Weights of a small GPT-style language model, trained from scratch on English Wikipedia.
Size: 8 layers, width 224, 10 heads of 32 (1 for keys and values), vocabulary 2048.
Architecture: LayerNorm before each block, ALiBi.
Training: a variant of Adam for these matrices, 135M tokens, 4111 steps.
Each number is 50 + 10 x the weight over its row's rms, rounded and kept within 0 to 99. Layers, rows and columns count from 0. The size before them is the row's rms in percent of the matrix's.

# layer 2 MLP down, 224x448, rms 0.0345, rows 209-223, columns 128-191
104:42 52 53 39 42 44 53 51 44 46 45 41 51 46 58 52 58 49 56 59 31 51 44 52 48 48 66 45 61 43 44 36 63 61 73 58 40 43 52 52 43 45 45 69 50 26 42 63 53 61 21 54 58 47 55 42 53 59 47 86 43 53 46 47
106:64 57 50 40 51 40 51 53 51 38 47 53 56 45 65 45 31 54 52 36 52 41 56 46 48 46 40 57 58 38 54 54 48 58 32 62 73 35 55 64 63 55 41 51 54 59 62 33 50 41 43 44 49 48 49 51 58 41 63 66 28 31 44 57
089:31 40 42 53 51 61 30 50 51 37 52 45 56 47 30 54 25 59 49 62 47 55 68 52 40 54 34 39 50 50 45 54 59 53 41 60 39 34 61 46 51 48 41 49 43 46 39 42 30 49 65 58 43 54 51 39 58 49 47 64 49 46 51 56
098:54 63 52 42 37 63 42 40 43 55 37 57 47 52 61 52 44 40 55 51 54 71 58 41 35 50 60 37 41 58 70 31 34 53 62 40 40 67 55 67 58 45 47 47 35 45 51 43 35 44 45 38 54 69 42 58 44 63 56 69 45 48 52 54
106:49 59 52 39 43 48 60 54 45 58 41 53 44 64 49 31 34 47 48 54 41 40 63 49 51 65 45 48 47 68 39 50 60 53 25 54 51 60 65 48 54 44 49 50 45 75 46 44 34 49 42 51 56 78 44 43 52 54 56 40 39 30 41 59
094:67 60 63 67 48 57 61 52 58 54 57 52 77 68 51 49 45 55 54 49 70 60 73 46 38 45 43 41 52 44 41 55 43 51 32 41 29 44 50 47 33 47 43 56 59 46 38 59 58 49 52 64 54 54 58 65 63 57 66 69 27 45 62 56
094:51 47 64 50 50 46 38 39 38 53 48 59 69 49 55 55 40 48 29 61 37 52 46 67 49 59 59 52 57 47 51 48 46 48 44 51 33 50 55 46 43 51 48 50 48 56 57 66 46 43 45 41 42 49 32 48 72 53 59 65 61 51 35 46
094:52 45 38 50 63 46 52 51 45 45 61 39 52 49 47 41 52 55 71 59 52 54 61 73 56 52 53 58 51 39 37 43 52 42 17 44 38 49 39 61 49 67 37 43 34 80 52 48 35 42 53 48 61 42 47 61 42 38 45 41 30 51 42 58
104:44 68 52 47 36 51 48 52 57 51 57 51 62 52 40 55 53 35 58 43 45 40 52 51 56 50 57 55 54 59 59 62 61 64 34 54 50 51 51 49 30 38 55 64 55 68 56 49 56 52 38 68 44 52 44 48 59 47 40 39 45 60 32 72
096:31 69 46 45 33 27 48 40 51 27 53 69 55 56 51 44 42 46 63 38 47 57 38 52 53 47 62 58 67 25 47 53 49 43 41 55 50 44 66 45 44 43 67 56 29 60 52 27 63 50 48 43 50 52 39 39 41 60 54 44 24 51 41 58
104:50 53 56 37 40 57 48 59 49 62 52 57 50 39 58 52 46 39 45 68 53 49 44 61 42 37 40 54 52 46 54 46 49 47 62 46 67 59 61 51 59 52 64 45 45 66 44 39 70 36 50 48 50 50 40 51 49 51 53 53 59 54 34 46
105:39 55 41 55 55 73 51 28 39 49 51 47 51 58 62 46 50 51 34 50 50 55 61 66 65 57 58 51 50 35 37 55 35 47 56 44 61 56 59 57 58 57 51 57 55 61 39 50 46 53 60 59 41 37 48 57 49 55 43 63 62 42 47 56
109:52 60 55 37 68 47 57 69 50 49 30 52 49 44 39 70 44 48 42 70 62 58 60 54 37 41 49 57 42 46 70 41 64 49 21 53 66 60 48 42 47 51 47 56 42 44 48 51 42 32 47 48 48 59 38 77 33 40 60 49 58 60 44 56
101:53 53 48 50 58 48 50 49 52 52 60 38 46 50 42 50 40 39 62 56 55 49 55 54 45 47 60 60 49 45 66 76 52 50 30 27 66 51 50 45 34 20 70 74 42 28 49 58 45 59 65 59 57 35 49 40 40 55 46 52 52 63 53 52
081:46 64 50 49 48 41 48 47 50 42 47 32 51 42 46 52 52 44 49 59 46 47 40 54 38 42 32 38 71 49 46 35 37 50 44 59 45 43 42 54 60 54 71 62 39 59 38 30 34 41 41 56 38 23 49 60 36 51 34 56 58 52 54 32